Weights of a small transformer language model.
Training: a variant of Muon for these matrices, 178M tokens.
Each number is 200 + 40 x the weight over its row's rms, rounded and kept within 0 to 999. Layers, rows and columns count from 0. The size before them is the row's rms in percent of the matrix's.

# v: layer 2 attention value, 96x96, rms 0.139, rows 36-95, columns 64-95
# o: layer 2 attention output (transposed), 96x96, rms 0.0943, rows 36-95, columns 64-95
# q: layer 2 attention query, 96x96, rms 0.179, rows 64-95, columns 64-95
# k: layer 2 attention key, 96x96, rms 0.184, rows 64-95, columns 64-95
# up: layer 2 MLP up, 320x96, rms 0.307, rows 0-7, columns 64-95
# down: layer 2 MLP down (transposed), 320x96, rms 0.27, rows 0-7, columns 64-95
v36,106,222,136,167,162,216,110,226,169,192,196,215,179,205,263,189,153,162,266,218,227,219,189,241,213,200,197,266,236,195,157,203,224
o36,118,172,310,201,281,188,234,184,198,207,248,188,186,169,193,224,231,207,223,226,255,172,212,187,137,199,183,206,249,151,222,179,140
v37,096,253,166,119,241,187,151,220,159,211,235,188,253,222,171,244,186,251,229,242,246,209,202,258,227,214,159,163,217,208,207,214,262
o37,060,160,252,179,203,229,152,218,183,192,209,179,258,187,182,223,202,174,194,231,252,149,172,213,152,231,159,173,194,208,129,252,147
v38,106,224,184,274,203,113,188,165,205,240,212,203,180,281,164,222,175,298,178,162,181,245,201,159,202,165,192,212,204,192,238,167,189
o38,082,202,260,112,222,161,165,191,265,277,191,242,201,153,209,239,288,172,159,203,170,286,189,230,156,207,193,141,256,202,216,208,215
v39,106,217,195,247,219,146,190,278,267,186,233,168,147,202,219,217,239,267,285,135,201,183,205,241,218,209,209,128,140,238,182,153,216
o39,065,217,230,137,273,206,232,138,191,195,223,220,193,157,200,192,207,172,196,194,197,248,215,188,157,204,150,248,193,159,238,233,85
v40,099,175,150,206,206,199,256,194,241,120,179,152,228,284,222,214,236,235,161,253,187,191,225,163,190,237,203,193,199,240,218,212,192
o40,089,257,305,215,182,157,177,179,222,199,139,234,138,220,177,226,186,234,201,175,193,224,127,238,214,178,222,132,188,151,252,166,218
v41,091,201,213,274,236,251,173,176,217,202,114,150,187,165,254,121,182,265,193,228,221,160,165,184,192,186,193,299,208,137,195,187,265
o41,081,215,97,169,128,159,252,229,268,169,224,195,154,239,160,261,198,126,198,205,195,260,257,214,222,169,161,153,214,196,251,115,220
v42,079,194,229,221,266,197,186,175,199,227,230,204,216,97,193,192,186,239,149,143,210,230,182,212,173,180,188,125,134,139,172,238,199
o42,063,197,111,147,163,202,182,197,154,184,232,210,199,263,195,217,252,98,245,184,229,216,223,192,273,213,295,160,237,249,135,195,233
v43,122,197,110,157,176,233,197,274,175,196,215,201,160,278,160,217,175,139,320,266,196,210,198,234,225,255,188,214,254,265,211,182,246
o43,085,198,372,269,206,198,197,181,210,214,220,146,247,201,229,154,211,189,186,254,262,146,230,195,167,164,186,252,139,177,178,239,169
v44,107,261,155,218,228,169,167,156,228,221,235,136,184,216,235,156,168,241,96,252,181,255,206,184,226,208,248,234,121,197,191,145,218
o44,105,161,397,181,200,154,221,193,228,243,215,276,173,192,220,177,249,205,227,191,300,173,207,207,152,215,172,179,260,208,220,226,224
v45,119,139,225,227,209,232,254,189,191,214,169,185,218,182,238,176,232,240,167,157,161,164,249,150,168,194,167,161,174,131,210,214,199
o45,070,155,216,107,222,166,175,230,203,179,335,247,149,173,152,276,205,124,221,219,228,166,173,253,215,210,186,227,228,234,196,203,183
v46,096,219,140,255,186,300,142,158,168,216,189,171,167,253,199,173,152,219,240,195,165,177,125,184,216,209,190,182,206,193,149,182,226
o46,101,193,392,163,214,117,189,232,227,193,184,264,158,183,192,159,171,226,225,269,231,185,141,193,206,218,205,214,242,202,232,196,217
v47,089,227,168,187,212,156,181,195,187,268,174,177,230,161,185,209,212,233,184,206,210,246,246,185,230,164,262,314,217,165,211,193,182
o47,076,138,349,214,229,152,260,204,221,168,283,238,125,216,220,166,279,139,264,238,204,216,160,251,163,185,205,219,243,166,218,196,219
v48,116,211,217,220,203,138,199,236,200,105,228,183,201,195,238,227,185,153,126,224,346,119,199,274,240,193,217,174,228,268,173,262,192
o48,059,235,58,199,273,184,242,185,240,193,159,175,233,239,205,195,219,178,172,174,113,283,231,143,223,195,188,252,168,173,208,152,159
v49,075,244,141,255,250,160,220,257,149,221,311,150,184,196,233,154,159,199,288,185,180,188,208,143,227,196,252,193,225,222,229,122,220
o49,118,130,390,196,222,172,211,188,206,194,238,239,197,194,231,124,231,200,182,232,256,146,228,170,147,210,155,261,250,199,220,272,167
v50,106,133,212,218,200,204,202,157,278,172,185,109,222,145,257,193,268,146,127,132,218,219,228,215,154,217,169,214,214,186,219,172,200
o50,058,273,134,171,216,209,226,208,169,216,178,185,182,185,212,131,245,230,233,233,110,227,128,204,283,213,251,288,225,169,188,177,260
v51,089,196,233,182,244,164,188,155,214,186,209,190,187,154,177,162,275,270,121,222,153,208,188,151,200,217,212,265,132,286,220,177,151
o51,087,206,148,205,250,287,216,181,168,226,203,243,229,163,248,137,273,185,280,220,230,125,200,175,171,199,224,215,228,173,132,262,212
v52,090,156,199,209,145,205,267,155,237,198,201,188,170,227,243,184,250,196,169,174,188,142,205,165,194,178,164,132,195,160,196,189,214
o52,075,257,258,206,235,178,196,201,242,219,205,174,194,199,195,196,105,227,124,195,219,279,181,200,206,212,162,213,261,231,288,176,236
v53,089,175,234,226,219,193,272,297,180,259,164,209,167,159,205,190,202,237,268,162,136,186,181,184,203,240,185,159,256,173,227,225,174
o53,066,138,189,227,162,209,174,227,210,131,229,187,225,225,225,178,109,226,215,225,294,135,239,166,194,203,163,180,215,266,167,268,203
v54,101,184,258,209,243,225,297,327,310,203,141,190,190,205,176,217,219,192,111,204,150,139,237,176,204,219,162,228,151,218,217,245,201
o54,061,187,47,186,150,180,224,158,198,179,212,215,177,118,221,215,197,199,205,239,200,216,283,187,187,163,161,206,181,238,203,194,128
v55,100,170,219,179,247,220,253,208,250,227,156,188,199,231,165,173,183,229,120,180,107,173,221,138,166,202,168,190,191,166,174,249,175
o55,068,251,97,217,153,204,201,200,169,190,202,209,136,227,163,198,236,196,214,200,139,241,193,216,232,153,243,151,175,152,241,146,184
v56,102,205,198,164,179,187,215,196,206,218,243,209,156,213,193,250,230,247,161,190,202,198,188,245,209,168,219,158,180,179,159,190,261
o56,069,233,121,234,185,228,205,195,213,184,132,202,217,233,190,198,252,177,184,172,163,313,160,210,193,261,243,131,245,241,176,126,202
v57,099,165,240,222,184,260,165,171,182,118,238,224,151,252,169,194,230,185,235,205,179,183,195,161,163,212,211,150,243,183,207,165,178
o57,092,247,89,134,224,197,184,227,232,235,136,173,240,173,182,296,121,234,166,174,166,242,197,181,199,227,155,137,149,225,204,206,158
v58,083,228,167,192,179,247,142,244,171,180,183,208,118,135,240,185,224,195,280,177,136,239,214,225,218,157,210,222,113,229,155,170,207
o58,083,116,273,271,204,180,207,151,220,180,243,218,243,195,210,164,182,207,150,142,274,173,259,163,123,201,177,254,226,169,213,224,220
v59,097,199,233,194,197,205,191,205,244,244,159,176,201,172,204,263,217,256,158,165,217,237,248,184,194,187,150,209,250,217,200,217,175
o59,064,204,162,161,171,253,223,183,201,242,246,165,202,141,188,210,271,216,212,236,186,180,222,293,218,228,141,240,183,188,241,184,205
v60,105,224,195,240,184,214,169,166,152,134,167,225,207,267,190,217,158,196,248,207,235,233,143,159,187,208,166,176,102,207,182,165,210
o60,100,248,192,167,164,242,232,215,251,197,192,210,144,184,211,231,231,173,202,266,170,198,173,241,223,163,250,127,205,208,215,160,203
v61,110,188,247,180,147,224,203,238,175,226,144,256,196,254,121,217,199,236,176,181,298,160,220,156,215,223,159,222,167,241,225,226,208
o61,107,221,161,234,260,135,220,225,257,111,200,183,149,220,208,182,206,149,176,187,136,270,203,155,207,154,220,168,315,148,275,173,206
v62,105,266,135,228,204,151,136,169,58,146,230,196,205,212,205,204,111,216,258,189,238,212,204,232,217,197,213,257,232,232,221,232,222
o62,097,196,364,186,177,161,287,213,277,227,208,242,202,224,160,195,215,193,156,191,152,199,229,224,174,182,171,196,205,212,239,204,206
v63,073,236,190,170,259,174,222,209,193,192,160,188,262,218,197,168,235,175,239,153,200,140,202,188,183,219,198,256,216,177,148,191,158
o63,064,220,188,196,117,196,257,207,146,218,280,193,189,148,157,199,230,209,235,268,154,108,245,268,205,147,138,291,180,184,193,183,195
q64,086,144,359,166,260,201,227,231,181,183,250,261,128,154,240,155,223,193,210,141,213,191,174,224,185,180,139,143,158,164,202,178,228
k64,100,188,267,173,209,191,207,252,206,219,237,313,169,168,229,209,226,189,223,265,207,199,122,261,92,172,172,206,201,165,201,192,250
q65,056,196,43,172,156,165,130,88,219,220,126,146,213,225,214,212,144,231,214,180,155,226,230,153,226,234,227,205,192,216,212,245,162
k65,078,271,183,281,216,200,215,197,238,125,208,106,207,234,124,212,192,184,192,155,212,200,271,201,246,191,233,201,244,218,197,194,163
q66,085,241,46,247,146,195,166,190,185,127,176,82,214,264,158,219,209,227,211,185,183,184,266,165,282,242,193,231,226,235,212,200,127
k66,100,249,157,246,185,211,175,146,242,171,181,115,247,194,192,203,161,206,185,171,203,203,285,148,271,237,226,184,283,268,223,195,177
q67,074,212,36,234,170,224,191,158,205,167,201,158,229,232,189,213,181,210,163,183,213,190,307,159,294,196,136,245,253,236,205,210,163
k67,090,238,127,227,215,194,148,187,203,165,168,113,226,243,165,209,193,209,172,175,219,209,267,138,277,229,225,193,255,247,225,220,143
q68,081,258,100,230,197,200,180,177,216,219,202,132,182,244,222,292,146,205,150,134,208,219,301,195,250,280,187,224,208,227,188,164,117
k68,099,224,97,250,198,202,190,133,233,130,166,95,227,257,157,162,176,204,200,181,205,198,257,115,259,234,262,179,260,244,243,238,148
q69,087,171,358,152,251,186,213,191,146,209,214,238,172,166,223,135,199,198,215,214,228,175,104,251,151,161,203,191,161,166,228,202,290
k69,100,155,272,160,215,226,233,264,228,227,235,338,156,173,193,213,226,216,245,229,190,214,167,261,140,151,188,204,137,196,158,193,270
q70,076,197,367,174,229,186,212,192,176,254,246,244,146,202,289,157,272,210,179,219,219,223,175,242,167,141,143,170,197,153,224,201,194
k70,097,157,214,149,238,202,188,230,219,218,230,360,159,172,191,214,200,180,232,229,204,221,117,258,136,171,191,192,137,174,183,204,293
q71,085,181,345,156,199,198,213,221,182,155,186,257,196,142,197,179,232,204,235,161,137,233,97,229,132,164,195,188,143,209,168,184,262
k71,095,131,309,159,254,190,267,247,200,273,223,287,185,186,193,181,229,168,189,228,224,205,138,224,96,163,195,212,150,143,208,184,222
q72,086,236,83,210,193,213,188,143,236,267,214,208,208,234,202,230,217,208,192,219,238,224,290,172,281,259,153,297,246,142,182,213,157
k72,088,267,66,272,185,223,169,174,156,163,172,120,180,228,218,236,164,222,189,199,206,186,293,166,267,183,185,180,217,267,220,203,143
q73,070,236,79,136,166,220,142,163,209,199,188,210,187,216,191,158,184,206,181,215,218,213,228,217,275,245,175,215,230,226,259,185,129
k73,075,218,183,239,197,196,197,156,232,207,199,109,205,181,215,287,171,151,206,180,215,169,304,157,280,179,220,215,246,258,209,237,187
q74,092,158,379,199,261,212,227,239,160,240,203,229,182,211,177,151,203,159,240,212,177,201,107,255,135,185,197,184,133,210,182,205,212
k74,101,154,293,140,200,179,214,221,227,216,239,263,187,159,228,173,235,200,213,227,201,197,146,208,98,200,197,197,162,130,190,166,266
q75,071,254,110,224,167,219,258,198,190,143,142,99,284,269,146,228,184,196,187,161,157,186,203,172,235,221,243,242,210,193,203,211,198
k75,085,170,227,236,158,187,186,180,222,163,154,82,243,222,181,169,213,218,164,152,178,175,282,134,257,203,212,216,251,238,217,209,137
q76,099,265,48,223,180,200,185,135,212,182,205,140,211,241,168,236,194,209,144,186,165,212,244,142,330,266,186,219,211,219,175,195,114
k76,104,191,95,271,175,218,195,174,236,168,175,71,213,227,188,232,184,192,218,197,230,221,301,151,214,236,259,211,227,222,206,192,133
q77,095,206,368,176,208,164,207,242,193,268,192,262,205,175,165,155,215,190,199,207,155,224,107,214,110,126,196,214,155,161,217,207,224
k77,104,138,312,165,261,209,224,209,212,219,237,316,146,165,258,184,203,204,223,208,221,198,127,273,133,159,179,177,139,164,183,182,271
q78,068,253,241,146,202,192,225,227,188,168,151,146,275,151,161,183,201,144,157,188,173,217,166,176,158,125,312,206,175,205,223,217,207
k78,060,128,322,212,185,166,269,241,226,146,204,213,193,214,163,164,190,236,190,171,137,162,173,245,166,171,140,232,183,191,167,214,238
q79,084,242,71,195,163,176,186,152,244,167,168,132,244,238,158,215,190,224,198,135,174,197,283,129,274,243,249,209,203,265,170,212,132
k79,104,249,180,252,182,193,191,174,179,171,152,74,241,214,138,216,173,191,170,164,185,200,231,154,221,224,224,208,258,233,210,207,131
q80,080,168,284,175,257,200,221,239,206,205,270,288,199,216,241,139,262,261,198,277,255,189,161,160,180,137,178,208,139,198,231,221,246
k80,091,220,275,167,210,205,158,211,167,268,205,260,127,129,238,236,215,192,191,215,205,202,140,277,152,199,119,227,210,185,203,218,242
q81,081,151,334,147,252,217,186,215,196,211,248,256,180,132,183,92,207,189,256,259,237,179,117,246,128,174,180,186,157,197,214,197,262
k81,094,195,296,154,216,174,193,240,161,265,219,327,162,165,216,221,232,214,178,224,160,202,152,230,139,145,206,233,135,154,162,178,265
q82,109,233,28,229,156,190,180,122,229,195,204,141,226,214,188,250,169,214,219,182,187,193,263,171,294,279,222,197,242,229,183,208,133
k82,122,243,74,245,175,168,209,160,206,176,179,103,211,263,167,222,165,199,146,181,196,192,298,133,261,229,243,207,231,221,200,209,123
q83,081,186,314,157,200,220,223,271,189,250,201,287,192,168,248,104,217,192,198,220,199,182,119,196,71,171,189,186,144,222,211,229,224
k83,095,170,295,143,252,203,207,239,189,220,230,299,135,166,209,226,206,215,203,249,198,204,136,295,203,194,183,202,192,168,169,201,266
q84,086,191,310,166,213,194,221,266,169,237,184,302,169,196,226,142,196,210,131,276,231,200,123,206,92,133,156,211,138,192,242,177,279
k84,093,167,243,182,238,210,186,233,214,229,221,276,167,106,251,201,203,227,231,242,215,185,139,285,202,181,203,207,168,143,158,211,254
q85,069,254,72,205,179,143,163,183,231,219,177,126,167,200,197,223,173,183,184,189,215,224,282,222,262,254,196,200,222,168,201,201,205
k85,080,220,131,268,153,214,170,150,216,167,134,116,255,254,173,214,192,206,190,185,156,159,263,127,273,207,254,223,260,232,222,221,123
q86,104,155,347,165,235,204,228,233,203,188,181,255,214,179,213,130,248,181,205,174,168,236,134,243,117,130,215,201,173,231,240,210,248
k86,111,193,370,152,243,189,223,247,176,230,230,282,183,169,197,173,219,188,220,212,228,169,114,243,117,152,147,185,195,152,223,175,263
q87,093,197,31,202,193,183,156,108,195,187,182,167,186,197,152,257,153,209,195,205,199,176,263,191,305,274,238,221,220,209,212,185,141
k87,105,260,90,237,147,192,215,171,201,174,198,108,257,247,186,212,202,193,201,155,183,218,279,122,233,228,255,176,229,262,188,218,157
q88,117,211,10,227,166,222,194,161,185,202,151,157,228,230,194,276,192,200,183,193,206,217,244,133,282,241,254,230,228,208,166,218,154
k88,135,254,101,252,144,185,186,149,225,170,183,71,248,257,165,212,164,212,174,168,186,196,280,143,269,250,218,179,230,223,207,191,118
q89,079,171,315,181,237,215,195,264,183,282,173,329,174,220,167,140,202,193,186,269,172,214,171,267,170,123,196,232,133,171,241,177,272
k89,092,192,244,144,204,218,216,203,164,233,213,282,155,136,274,207,201,211,218,187,236,200,140,216,164,171,148,175,164,182,155,193,230
q90,101,232,34,201,170,190,169,177,217,203,225,146,184,252,199,219,233,208,220,199,219,174,260,146,281,271,195,179,240,197,196,218,104
k90,110,253,82,240,169,217,189,104,202,166,166,119,234,245,175,268,175,209,164,210,187,221,283,159,279,254,237,217,240,225,196,213,177
q91,097,245,32,208,160,183,176,141,216,209,197,143,220,237,190,247,209,182,171,179,240,165,242,170,307,269,227,239,249,233,220,188,119
k91,114,230,115,271,186,187,171,141,214,168,206,72,243,219,176,241,168,225,201,168,188,200,301,116,271,230,223,178,242,231,176,220,171
q92,067,203,49,241,185,196,168,150,195,229,162,143,240,241,192,259,203,204,201,194,165,141,303,159,280,238,237,258,271,236,254,228,148
k92,083,251,107,199,133,220,206,175,178,159,177,104,221,236,145,202,129,202,177,178,228,216,282,152,266,194,186,172,224,200,212,233,166
q93,069,209,325,156,231,175,226,239,222,273,248,298,135,149,226,144,228,191,271,244,243,172,166,258,131,221,134,191,158,172,164,169,203
k93,083,163,163,163,225,216,185,204,160,260,239,302,131,176,260,247,186,208,198,274,197,203,185,236,163,170,205,216,166,187,183,215,268
q94,078,160,384,136,239,195,262,246,212,195,181,211,188,174,213,179,180,209,197,184,170,199,150,194,137,112,229,151,187,205,202,200,247
k94,081,154,279,146,211,161,215,231,188,216,219,263,216,147,172,181,248,174,276,193,185,218,105,250,109,246,190,205,142,172,174,187,251
q95,074,190,275,162,261,240,172,229,187,297,250,276,169,136,243,169,192,189,253,227,233,178,105,215,170,217,215,169,194,220,191,195,226
k95,086,151,225,158,225,184,195,195,209,248,226,326,154,192,223,240,206,229,181,261,216,213,197,263,121,151,166,199,130,145,166,203,256
v64,083,139,180,253,197,145,200,222,206,185,193,218,244,116,230,177,204,200,100,161,210,206,191,157,215,197,168,265,200,230,206,209,145
o64,088,171,233,234,156,239,199,163,169,152,224,206,139,210,195,205,242,254,229,182,263,128,175,166,207,178,224,202,246,124,232,162,256
v65,093,187,152,195,165,266,195,187,253,167,239,185,233,207,190,178,197,138,133,233,222,278,171,171,181,201,123,264,239,177,229,161,165
o65,112,165,266,174,177,135,219,218,186,181,293,189,211,143,179,213,251,172,211,184,164,121,194,208,194,168,219,295,247,174,152,190,243
v66,111,216,147,243,138,209,152,148,163,176,197,242,179,190,295,187,209,253,207,221,233,183,237,200,192,222,111,279,211,146,191,144,172
o66,092,180,322,195,272,193,177,211,216,209,259,192,139,235,205,209,211,152,159,223,270,238,168,224,196,224,221,206,267,163,259,182,209
v67,086,190,186,228,196,177,202,178,247,134,242,167,239,202,224,241,198,179,129,199,236,163,216,173,185,206,187,232,207,162,178,188,128
o67,093,216,131,236,223,180,255,194,196,166,180,215,214,169,206,201,267,164,173,233,103,219,190,154,207,210,192,222,247,199,223,172,159
v68,131,209,164,213,145,203,182,169,193,258,257,268,155,197,258,256,190,126,192,225,253,192,188,248,187,227,206,226,215,175,192,133,212
o68,097,132,336,243,184,224,241,208,147,197,247,223,213,181,160,95,210,287,243,191,222,201,243,228,187,214,180,219,234,189,247,178,243
v69,115,225,154,157,199,253,160,228,164,335,194,259,169,217,207,208,233,192,210,184,278,234,196,247,195,235,172,155,167,188,197,171,227
o69,088,220,203,185,220,212,215,263,204,195,203,172,177,215,161,267,202,195,262,258,187,190,170,207,186,266,89,201,218,202,208,158,171
v70,081,167,224,182,188,238,238,201,234,319,161,181,190,216,203,206,194,228,215,216,132,177,198,201,167,198,270,236,168,182,129,168,213
o70,087,129,128,215,152,200,263,232,255,165,235,171,185,244,169,235,152,138,216,160,262,250,264,240,210,224,171,119,175,254,239,168,252
v71,077,164,232,234,170,176,233,169,277,245,275,248,256,181,217,188,185,198,226,187,211,274,132,211,131,165,250,196,209,101,288,156,212
o71,102,172,105,181,203,266,237,173,134,205,191,226,207,227,197,185,193,221,295,160,166,238,225,220,225,200,214,125,259,230,146,239,218
v72,088,180,196,199,239,178,220,234,160,184,169,169,174,160,226,232,159,178,182,189,170,200,230,255,247,217,223,129,266,195,153,243,157
o72,072,215,140,229,295,219,166,179,173,221,215,198,217,182,186,186,220,177,211,204,126,240,191,206,163,203,233,244,159,149,173,204,173
v73,087,171,191,229,167,190,168,143,204,264,181,259,177,221,282,184,139,227,164,183,275,205,213,266,215,244,74,246,251,192,136,246,156
o73,071,225,269,181,185,145,154,206,153,216,237,208,206,242,118,225,195,214,246,167,256,275,198,228,179,138,101,211,211,195,249,241,232
v74,094,207,212,225,223,204,156,202,260,179,109,190,235,220,149,216,247,232,241,147,249,185,172,165,177,231,194,166,239,211,197,142,213
o74,086,168,216,270,121,188,180,190,199,115,145,197,176,217,282,137,188,215,220,216,286,175,193,159,155,174,223,180,283,206,195,226,261
v75,106,226,173,210,194,236,69,205,161,262,228,287,184,250,164,252,178,243,200,280,235,272,171,245,194,173,185,223,153,138,152,206,244
o75,095,193,314,199,194,140,168,214,280,195,174,202,182,248,292,184,144,157,133,226,215,255,249,139,160,155,212,176,227,218,256,178,178
v76,080,147,164,205,154,226,228,187,244,203,220,139,177,269,242,219,196,154,210,248,248,191,273,195,181,164,166,223,261,150,234,174,187
o76,086,171,284,207,247,221,214,249,129,218,195,243,190,302,166,141,218,172,249,192,147,231,167,201,188,170,180,210,187,168,218,240,202
v77,077,212,204,192,213,193,212,137,222,193,274,143,213,285,270,215,193,80,228,212,83,147,162,190,182,192,223,227,251,208,265,176,171
o77,069,159,271,270,218,169,264,266,236,218,193,208,268,211,97,163,258,215,147,226,170,222,226,142,163,213,118,167,201,160,256,229,197
v78,088,233,209,213,171,171,211,196,225,267,191,236,204,153,232,198,134,234,166,201,163,181,156,235,228,188,114,201,187,237,177,164,153
o78,103,162,257,198,193,223,183,168,135,195,227,227,181,235,180,147,281,147,230,167,264,265,177,222,229,205,255,202,201,179,186,182,263
v79,086,224,188,186,198,178,202,234,165,160,199,248,181,210,220,224,155,133,152,137,210,250,164,184,242,228,229,232,234,276,175,253,192
o79,087,196,216,233,151,231,204,236,231,182,240,191,205,168,222,170,159,229,193,246,206,130,213,200,246,198,245,170,186,247,212,174,276
v80,091,213,184,249,192,119,252,221,207,116,245,211,213,228,276,184,224,167,205,260,197,161,202,250,209,173,198,211,187,183,190,280,151
o80,067,201,238,222,179,205,230,218,176,229,201,223,226,280,84,187,236,193,170,165,106,267,153,207,214,180,227,171,144,189,194,189,229
v81,092,171,223,177,140,133,179,142,222,196,114,203,222,268,199,135,241,267,160,171,202,228,185,161,167,215,179,213,201,137,197,246,218
o81,110,221,138,151,221,149,202,237,245,157,197,142,196,158,130,274,171,220,181,241,153,237,203,140,252,213,208,134,221,184,234,148,159
v82,075,209,215,221,199,148,187,168,179,222,198,214,277,219,130,137,157,188,226,192,246,79,215,194,144,205,259,252,178,225,249,267,263
o82,100,287,114,140,218,173,238,254,219,217,207,104,183,218,151,271,118,172,191,205,152,259,211,227,255,221,131,151,238,211,242,158,211
v83,100,154,190,158,146,158,170,176,210,294,176,271,144,259,224,157,221,219,213,153,265,204,163,202,238,178,245,156,163,230,163,181,165
o83,080,178,204,257,251,226,293,208,228,172,176,289,141,200,233,180,190,198,216,183,201,208,152,199,204,165,183,242,199,154,182,177,140
v84,104,182,209,148,179,163,172,177,190,208,213,207,169,195,167,240,165,87,254,204,177,240,143,234,155,256,190,180,246,202,175,207,190
o84,084,195,231,167,189,216,174,199,159,213,199,219,200,133,200,201,225,189,166,112,221,203,238,223,220,183,318,210,214,192,197,183,198
v85,098,174,204,258,131,218,267,157,223,195,155,193,125,124,262,215,157,237,267,198,222,142,213,174,195,232,213,104,201,188,201,216,238
o85,109,228,188,196,213,130,203,271,243,153,214,177,177,197,155,253,186,137,171,244,81,284,224,208,207,187,157,207,205,197,267,133,188
v86,116,175,233,188,248,183,278,205,212,131,177,71,194,226,111,154,156,241,147,191,201,129,227,129,185,139,245,185,162,226,206,263,196
o86,070,236,72,251,181,156,237,179,248,158,208,156,163,173,241,288,224,165,187,200,162,190,218,254,243,167,175,237,173,181,225,192,141
v87,081,240,228,183,214,238,161,251,262,219,155,168,164,202,214,209,163,174,204,216,133,201,272,178,244,186,178,268,236,192,227,140,215
o87,098,166,244,172,197,171,182,146,247,219,209,201,292,155,225,206,226,235,156,220,231,183,208,188,110,200,143,206,218,197,197,269,145
v88,101,215,210,144,188,251,164,184,181,253,227,216,248,151,247,176,179,175,250,241,185,218,133,267,233,184,241,196,127,185,149,149,213
o88,091,197,163,241,230,170,263,161,245,198,177,184,189,183,181,256,134,201,183,153,207,240,224,215,187,218,186,142,195,158,247,181,197
v89,112,197,168,187,184,229,195,170,190,215,224,268,195,195,199,246,251,166,217,234,265,236,182,301,205,224,154,154,149,199,153,145,166
o89,072,154,255,241,200,222,217,151,126,245,189,214,183,138,255,173,214,281,272,154,270,117,190,256,159,176,192,248,196,191,160,212,225
v90,098,166,234,190,213,161,221,260,241,105,208,220,153,250,193,214,183,243,269,169,153,156,222,170,178,202,282,170,204,185,213,191,180
o90,100,216,103,215,200,158,219,209,277,195,151,171,282,200,159,262,190,209,157,198,133,289,171,169,156,216,156,138,201,191,183,203,141
v91,093,178,200,239,179,232,197,199,225,155,209,251,159,170,246,259,232,192,252,187,227,121,198,210,168,193,207,175,151,280,191,161,170
o91,097,244,167,159,287,261,261,210,145,201,207,213,169,173,168,132,208,258,243,221,181,149,147,189,269,228,209,214,188,201,205,172,166
v92,085,172,212,92,164,221,192,227,215,248,210,278,201,263,211,212,191,160,230,178,151,167,254,220,223,228,176,215,169,195,203,141,207
o92,085,219,185,217,260,167,186,106,223,140,246,161,177,145,233,226,200,149,217,171,235,223,195,207,181,165,206,245,247,167,230,275,162
v93,084,218,180,201,244,166,222,185,235,242,259,263,184,202,199,187,232,152,249,152,225,206,240,212,182,215,237,235,284,159,167,157,166
o93,073,118,235,204,240,258,229,177,169,212,183,180,231,163,274,147,182,272,222,265,273,123,161,154,183,256,172,200,175,241,175,239,182
v94,079,222,213,161,174,124,184,150,161,179,231,215,245,237,284,175,184,192,207,205,255,200,301,190,188,206,180,198,232,165,185,157,212
o94,103,206,201,204,242,234,213,205,262,228,247,196,259,131,166,198,204,287,78,209,136,166,225,202,166,219,149,264,151,229,248,173,203
v95,105,160,169,185,206,191,170,154,146,285,302,221,205,294,258,169,164,191,261,188,320,192,202,187,214,231,183,178,199,180,170,134,214
o95,092,179,301,217,161,196,245,245,262,219,181,269,185,210,202,220,253,137,127,211,144,244,200,260,156,184,158,216,213,230,227,214,185
up0,091,229,235,167,210,109,142,169,218,246,217,263,219,115,206,231,233,212,190,195,220,240,302,181,136,190,201,206,231,143,158,192,212
down0,092,173,228,202,176,217,190,227,148,172,195,207,229,224,212,210,209,168,145,208,146,177,132,260,188,116,182,194,148,203,325,242,212
up1,079,193,90,173,139,216,191,166,258,184,177,216,238,215,200,218,199,205,220,202,202,167,218,205,150,197,217,201,294,200,183,226,161
down1,085,237,270,209,162,196,162,201,252,145,206,224,157,176,213,186,260,163,170,233,228,208,123,168,239,186,239,213,191,184,232,141,221
up2,109,150,260,198,191,183,232,153,160,204,187,259,173,166,216,249,199,164,154,160,146,167,170,143,231,208,243,235,138,265,233,169,159
down2,100,136,287,247,176,202,201,210,247,241,164,219,168,235,199,206,151,241,233,146,241,126,170,164,122,208,277,260,208,195,204,159,186
up3,118,176,219,184,246,204,230,253,172,156,263,204,196,220,204,216,202,242,199,236,164,137,203,132,254,161,206,231,200,171,173,210,164
down3,113,204,188,221,166,211,167,288,177,149,212,181,233,119,221,183,213,273,241,173,210,186,169,150,189,182,221,187,216,170,268,127,174
up4,090,224,182,175,203,235,223,183,248,220,187,214,257,210,165,170,223,168,227,274,210,181,197,136,240,195,216,155,248,212,267,211,285
down4,090,263,201,108,171,270,165,152,217,211,198,271,169,193,169,216,226,193,193,187,240,214,155,154,125,168,230,233,179,189,250,158,243
up5,091,173,210,145,266,183,194,196,180,205,167,260,202,165,161,168,140,171,184,141,230,178,179,206,224,220,233,201,142,252,266,226,190
down5,088,232,240,132,231,194,230,220,294,305,140,236,160,239,183,168,193,171,214,179,213,175,139,167,168,184,121,210,213,286,225,177,180
up6,103,293,206,201,171,165,177,211,134,207,166,245,191,214,297,250,203,209,132,158,233,204,208,216,211,210,151,183,244,190,133,228,187
down6,095,124,181,215,207,177,132,219,205,268,170,159,203,200,132,192,261,271,218,146,198,251,219,189,177,198,228,203,187,241,183,206,183
up7,093,206,204,234,201,199,184,153,216,227,141,207,254,259,188,192,221,147,175,172,126,155,178,220,204,282,172,268,154,237,155,211,273
down7,092,246,254,202,201,158,229,143,143,202,277,157,224,230,204,218,195,152,188,201,166,145,250,204,185,243,278,207,265,209,172,260,183